Part of a small language model's weights.
Size: 10 layers, width 128, 2 heads of 64, MLP 512 quick GELU, vocabulary 1024, 2.24M parameters.
Training: a variant of SOAP for these matrices, 151M tokens, 4609 steps.
Each number is 128 + 32 x the weight over its row's rms, rounded and kept within 0 to 255. Layers, rows and columns count from 0. Numbers have three digits each. The size before them is the row's rms in percent of the matrix's.

# layer 6 attention output (transposed), 128x128, rms 0.413, rows 114-127, columns 96-127
103:102113163075090106145165180116146164120136090088108111157183069107111107165158118133170101178093
105:136048099083118134161125130128165152150096145107098187184148057149059048133174148144093193112137
105:069181099098129112075120138095138167145171112136112111142169139087125134159134078142099155129140
100:115101154113168149135116110122153160116138177134103096156127215155145076094171108147119183100092
101:116162152128161203100095142142142097159102154130119124172080067122096134132104100144139155145179
103:111148201121173174120134123130127131153152104123086095101168141153094121122137117153161189202152
111:083125204141137149128123160090109120132159103132114102098169096132165086135150111112119110125117
087:152136050160169059190136083127149117115166134138176121122108141110129154146066100125108081127135
116:137108129135112070074109126025194131115084087131128135148110107154160166145115113110130126113129
105:111142074143103172149116147126184095114149174101154141098184124087129159163115159157116122132132
103:118189135144155139105167162190128105184139142150160136087126132109114109137126142176069117122118
110:203178083153067133113128089137140143175108111098125089135096132148124141144143082218110117119167
117:118101080125127144171122131196094093096065144155095099123135115146154159125109146174148136136131
108:129144153130090102160110160099127110170150095175167148113128141087141200136118156152084106148143
# layer 6 attention value, 128x128, rms 0.431, rows 115-127, columns 96-127
114:112113134125129170142127088169124088136056139107147129078180090140147158163149113131160167095071
111:112148114131116191141108108084081097121125084138095199140093155106118104053096145120168134175098
112:059114121119129146110093151085071128149136136049094103107154207147188102096200118150209123146085
106:166209102143170170132132191149193110094130122102126111129179097133132154140109078122138121118180
111:144134090143146147112150148131083095158107088155129147099157135068132141123166154145163162105083
113:135048220122144100212142135167108138168138097155117119077137115093151120153121158128158092110174
104:144105094199102109114081138174161133112161095161172122122084159105107111125124100143090096181140
127:144111130065082204120138124126135048110113146148075191149149158136134149065132132118133159123128
116:137124100137116115153104088132143216115141177143178091085158143146151132139089091092177136145201
111:187188099122110129104164105149124155187139117152140108128123087123095113118083093131057132103111
112:117087091201078153127121144210081139115146130129112122093122092150174184150090118084101153129136
121:106168101104127161147123203098160168117085136134119115167124153093065177110203170073158084133165
119:112128127132165130122146098097150113149140178097143109194129106056120124152141106139056140154113
# layer 6 MLP up, 512x128, rms 0.55, rows 0-82, columns 96-127
094:137130177090134166177133116087153138145079119161157063110144117090137110082111157122108121170112
092:143122096141126147128141060105129109089127108084125045160130095214125123115174149133147133168110
093:157100133110147083102115198158215147147141089107143099143121110157132136146098085122091132151155
102:174054154132119142130120117135142129178120113128141122124173096139130089160117083151154154116166
094:113167145145113098074113100120205114129115130171155116138167127107111129105118119132141155130135
105:109148119118163123131144126196098103136145152190142149164140034076083118155148115155198164118155
102:134145133097090131166122103135142157200116131129123117189157097137163144135129093120161141204169
097:156153090051122093108159147064154123160111137095126166113149082122155090128148135165066140123090
097:137114104105166103104176112124131122150054166141101157185079098068125160151126125106126142111093
101:177102148089145131155111117138113177162104150084072157169153072117150107138127146125155129169109
094:119112112146135118120093111138188167091087185133101113149135204175091130171113110131119150112131
111:059116155152107101174151140119102167153196134175117158146190111095126114142101087113095114138082
108:135093091128151111135101189128155155145184097143162078123094105131103102120121108187128136119175
098:151130085143117103097135123123099191123139154092164108127132157105112102117157109111113136144160
106:148106139104105189127128100094113148169111105064130163113136113131136158036145183125125105180070
100:139151120170103134168146138140142117163183149131126084175159143085113123157083130098147095157119
100:079085118129163097138174081135065118156208149120095104125125152175138116132066117085162117154060
106:178103096105138086100137178156106188128078121074091123138103133169194107114153110135174078095170
098:122095062088093120130091140173115098130129114129127122098107149117158070126150098127152124148109
093:147152126140155129115176132080042105103180148194102150085078151106115128187083140148147171093140
105:127113105183078128107149138170084120141156114092156144101126082124120138087056146158154096128117
112:146106090079089136152091108154146117161147104084080109124145203091118105217087129146099116154118
099:218128095158095113076167125105144176161111125141158122072112119111136084076120116129159153096155
097:100119150067156153101064107126131105131207135194117054167167044168082106163120086102157165174161
094:112147146148152149102142157137165115121172106127064074231072199137189112161122068143087152145125
111:145067073045102127146069165143139159110116121155138134068189165151105169158151132160127137117105
098:184145170179134096102130155176125136123158154076186203148101150190077132101137148156122112086126
102:126141184091157115172118143133134161147090152102131148122192137135106062118136150057117175103146
108:112092081140145177125114110114112158176181116177144154127127106110139190131144146144159152160102
099:058122134169147159093091164113131147132189132161163140132119127120212134127104134170119132160122
101:148169186096173137094183102068163139145090147141139129100103141186113082128112125117122177180169
112:116159130113144089115138093135132136110099133087115133124150117151172053067123102138150079162088
093:110155123094124128089125136158143131127116145213108128121120113185112111201126170109135150061221
121:160117047120129093183134135143169118159132230157195113118130135100096118173073140167160098149151
092:146114072105091078082111155118109111099138149144102124149125122154095112109103113115055147141176
105:169116121176078144149102126115132134192136073099216076134090159132126048112087145115106161123161
102:074121126189108143119098082138147082149105105098182122130118127108106077149142173191149162097071
096:149105146106044182121153134138112104167156150181141079199143199150149145081078106088131121105103
108:213088153132141141136181121176145158127173130132077129113144077124175140109153156129138105183126
104:102137135044145125162120162131094089090139129049084155081130142185124096128099144108089173119076
102:192082134132104106145182135140100178170129148103120151125094109158141160106158122165103124121120
091:075137080123151120122159155135143150100143106124123130101105122182135106099164103080069108137154
101:142123114138138126115096057139113070165119129127150211069085101154134123150126151151122106093139
097:130100118152168128118149139067123163155114159161167123124192162155147141163125066100088164110137
091:125115126114100153096119134149064109129097148180127153128124087100152079101112124116106132153133
101:111131053119136071110140090213128167152125146149128120142112118133091117109131139116160139137154
101:115085138185143132141189187182099083077141133145112114111196086176128153119067138178153117129096
110:150116126122092140142155160101124145137140186141129176109094182178107100139161142106119160110144
090:153101159144041098218100097134148156122165154084146133157080105111153092129110154164127146117138
104:112176139169097125096142112186106167099169092162136174144093124156145162078137116168182107141142
105:144070139104126147177185086110141143131129162098167115152089144165135087138154109115198120069120
104:140135151109090155112148175140177113105162111126147173130132156110121190163114137126218121152153
095:149114140116153169164110180109126126145192169143079119163090109170090064159159126167164134200105
100:162094102179098154160083150126176127132083114081103212099166140164147112109157123093115151129116
115:114062091104111123115143122115105122135112072094062094116081170158172130147110080143161126115152
109:165116133086097164195151131105147133128089112121158155124178155108099182181114153169189107117146
099:159086117113079118147162130127165111122141078163136106170092084103152171104117147125143091063075
107:132112116081146145138061116094071166166137163120135180109080127126108166123123104150109084051102
095:128070094170127148137183163097163078145118144106162173140192188100118128099072124124134162138141
103:052147130148147134103102136112154101170189152112100199084142116161116124124107109127121142149119
095:114107147115131184163126157141104101112089090132131154139105145091122138079159144061168168122099
095:118154185105139155106153090185125139150122127177066138146165104110155104056090149115080114131165
094:111076078091071127133122166151077124141128122168150128104177100112073143143044046148146111120139
102:139071117168084109161127158157105175114106154130120121151120123040147151121139084132084127160125
098:094129112118161128107088109138146079139140142130145130134058122129085125163186060099146167145148
106:152138146146111131076111129136166109164140121147125119091177157156132141135165171122176199120179
097:106103133111072122087145106081146169163056165184119149137089122124116074104133185121171108157086
093:114074098198112111103120133160106109131088147183077144149126059081161128176073120167120099150119
116:108068136116132130106122144068067145075158121152138176099155137123082079123038132119174106152140
100:143064163086172105108144184111110130137133178171135123131156161094112120115094115112129142111110
100:134093103033135123167121132141088122147123152110106051176140152131174107109138118147155169165080
102:196165095044152061110109139165129103104105152101128133113143134189084130110162132139136115100062
105:202094088165094112110086102166157139116171105102094150082159142120170143095108142117122161132132
098:131124108239155123097110079096175055127111103086142164119101129170065063128126120140115133195144
112:148080096130044106078181178065180095131127133161123104121072099072137112153101132102101149165106
110:103091154105085151111131143069142163121192099128113136155182157167131157166145075158146111144174
093:136097079126083101165170117077120086075128162123164160118093104131121152147110156171087215112068
096:121110128071161171118122143127129127121116160111149157182189109132101139116109115159132083204113
112:129091124088050086142135154094154107140121080090103161092148087141112149118226062108108153209167
101:071116099182067130136118166103188144160066113178198122149148055151074132138113102142102143110121
104:135102215148159117134099162159089096146113128121160133147177114095120160186099135071149160139169
110:089082098087139116173091128130147148125100086141126149157071059143135081103117125131131117104162
108:120091134155100148099190146160121148102092132116143154172098119154123146123161118113174179177069
# layer 6 MLP down (transposed), 512x128, rms 0.555, rows 0-81, columns 96-127
098:110156057184124147129128146151128122151085139098145121124158146120140151159159194114119118108089
102:079150121118189098096064129151116154108088102145129103164086192156112170069181136100093039121135
099:108072088126071109127126100104128091144110143188114104140161140081129139155133111130090159125145
099:077120116131142120172150092105062157151104144191140162118060156121139135091113130113095111099064
092:082149117128136069084079084089130080104111137172121121128169087178085138108150089136155120134112
103:041142148097117078114137142135103053092065144125105083178143144185196164159191102088139133090116
099:103111119140133123135128121134114158112187121151172098129141134138108158105159112177122140111121
092:138140147198118137131117104144093176123183145147096089091088138147145131158118097161157106146139
101:120054101107078168077133121112126083144130085144099179134125169147096144114105172109102129152151
101:128142104152143124127053088099094133114153095170060084094196112065123126116109128200123113149152
092:181133124077189113166149135151056137189153128081096128191140153107184106096131110097055151124149
110:108146184064146183131155165090096097132099186139149138092141118155177115124120135129096127088110
102:078158139146131132110111098159155150087150104165128104123055109150113140119144103099078107147148
100:136103103135118134125061172145110137077122107131126116087150064096087103070087130216101137192138
118:161135125186176142098090098114113150139157141203167162162159099171076120122130091134129175089142
111:139128108071053190155142130109159061130115129156189093108081124105139074096126136117118093134188
104:125115154145155158107095164074111100146061106130106143153122158094170132122147155155087083212088
094:183122165072126106062098120169121133109076121095122107139127109174198157133180113124133119109157
097:071095146113190136152127090132066134075157147128126112158111106131096116150160149136097076139108
092:079120133162104144178082100132094115127206138108123101109044118128142157127108131142172120144122
102:099120142122172152110056161145096180121142132162086127171140174097092176144112094083116101113145
102:135101151182113099149182135154100136153109130187133127168094104033076137098123137134147123083135
096:111174167131138158177098112078180101102206121089133136161200094140096149120154190159112117146156
088:105089134153115040129197108121118135208123114109133199171131061114148134044143106144130125143116
111:131176117166097100101112089118161151111123123112132148148104158129133081158129177152095094180138
087:116140214158158133083125136178156191125112126148090111128126131062119132103155176091098176152164
112:119165100103091100111083159137180090141159135101152084122108176127164108165156141119140109142073
103:124151153182142157104085125060158110179141110116114079175109120081176134135089100159136164147127
106:115117099081043126116121142123133065103069134155144134130195087164096073164136127148141178211112
099:110082114114101086117112121091107143159161125136133141134172114147056094106107175118122182110145
100:121111174146105117141121115159109119117094098182120115146115094143160164105146107136101198187169
115:120098123111145122119188054112127121132055057132175159113097180112119141104145065127163119135118
089:163121186147131098181108128063161136123187142082157145136135143158128103119131161079120151147127
122:144127102073107152130206138093134105073149136139090078100099186161168124063139149154121075149082
090:134127196128163094098103162152115144142134099058124104096096170102120155168163105081193181137153
093:164129131064080174069119161190104079118178086081129155095134193123068136171157167178108130115137
105:127130104114098140107107106136119122176107130115106124141088127171143226142143125174199156128136
099:141140108127096140122087064094147137042067139094132112081102147099200096110123145108139076167086
124:206113197158155181155124106187146163148158109153142134106098177131165134123192110070132134090171
103:153121065117171137147113090108196122139137132130101109124106101059123160139184134160118095123137
099:143108131131108108171098198063140139146134149174130097135120151055124083089155140111120143141136
084:145105138078076169146121159137110149182127084075108133215083152152145126117115153144189158135083
100:064149094087115078140195141147056158174186108122105137165173119178117122093128134152190163132081
088:169108162076137135130113168120157141136160115136149146148147147145112119131156125149130096142162
100:158165121101132123129103048161136110170145138176129128118168098133116121106151120124124107140146
093:140167146139100116156136152149107104195127127118222092151093154162192132131094132147130144127119
104:119116105087140139117175131108125126112077162150072179155098148110169100155162164120123101135160
100:131178103108127134119104127151078095116148121098089103076131090111149117079149071079134117126140
103:112140099119097090130170122131146114119110121130126140144118095110161202125140078115124205130167
105:149199124070147111122128214153116166129114195156152163066076158114156151136134086082125125127174
104:156135129121161162144158134115076118161108090158170163104171089203156145086077104182139131065114
104:146108131104149094137120068136095139092151156089146117119135138099097165106144130181089170084127
094:119144116085112134075088109135112144088159102209136201113081108113165154151140134092114152149136
082:105116134102167122118067127125128114105158145135105083138174082111126196216095163125127102108165
116:118108173146090115125178105167125124047174148106183179206146110120167082123147149196083150173081
100:113124116102167104146081085126118091147134177086089129141140110113129154134089115053086167199088
107:132113161125126116128108130156172160103076103157102184119093077147096100106124151136141095166085
098:073164153117118063062152127145132164111143118112162123178125182139127094136172162119117205148171
096:136148139145131207154137146115131149110113142174077058174164087134183140110133149117148121113171
091:169115086110101173128134117179163153098135105099103169117098136087103114161099172173153128206105
085:181210160129166140162118119145075146068104090128111069141170149085172121122153122114061130139156
097:166167124167164120137084147116153108116145123153098063164049177116111164124112119085091103112095
085:119103114118104115105125103138166139137151108113096132107059145121159108126163125105134116149082
104:130084149120122138132170132170101187133149114118165094212111085130149143102137057145101154136130
100:092095174125146065156141080128144088148098167129146133142144105135170151072125143052131126137105
124:096089151204163088107056063102105149138142126094110164066152107102105164167207161122092206127096
096:073160144175114138089105164138095122117159101077098125093164106089100141163170136071069163138154
093:142097115146202145172123088105155112164118132150093126120129127161205136145110150086114163155187
099:111182154107125159139132096157124159152168132089174114115037174076146165139134104154085108102115
102:172150113188114116093122092047108125101077130127132078113128134196053197118148151088095106168142
104:100121098161094104117103131144141107140115097138148168157136183092174164115167123120083138163070
099:133111141111128140096101130175084113125143099177138147160134121178107179137125126079163128110171
108:128106148113136092159096150197155194110130108189144188064117121114115076128075136106136139141097
098:141220176154100158132100109078143135060088107103106102120141155070130164125075169149123143097182
109:067188163104164154075068138121131182120145118131146052137105105147126125125158122173149136098093
102:181142132122114147113099087059131137133148125106094137111170168144135168175106176139166136115099
100:135115125202163150121093123142025150130108150127081114077140118124179113144179153092114099091094
095:100120172132145115106164118071087109155156132105136155146122104120125111133136189141134166151115
093:088151185149166128109097130131140156093145101139167109105071151113134074055098214158101093112121
084:165155123117146140185131105156088135100123079121123076162091123101140140128168122134146100181093
098:105134130157096124081191084118147139132100152103167147047141094118173149082149193098110144109141
103:164180088165083129115188112171077116168084139159102166101116115091157091106146092173171089146149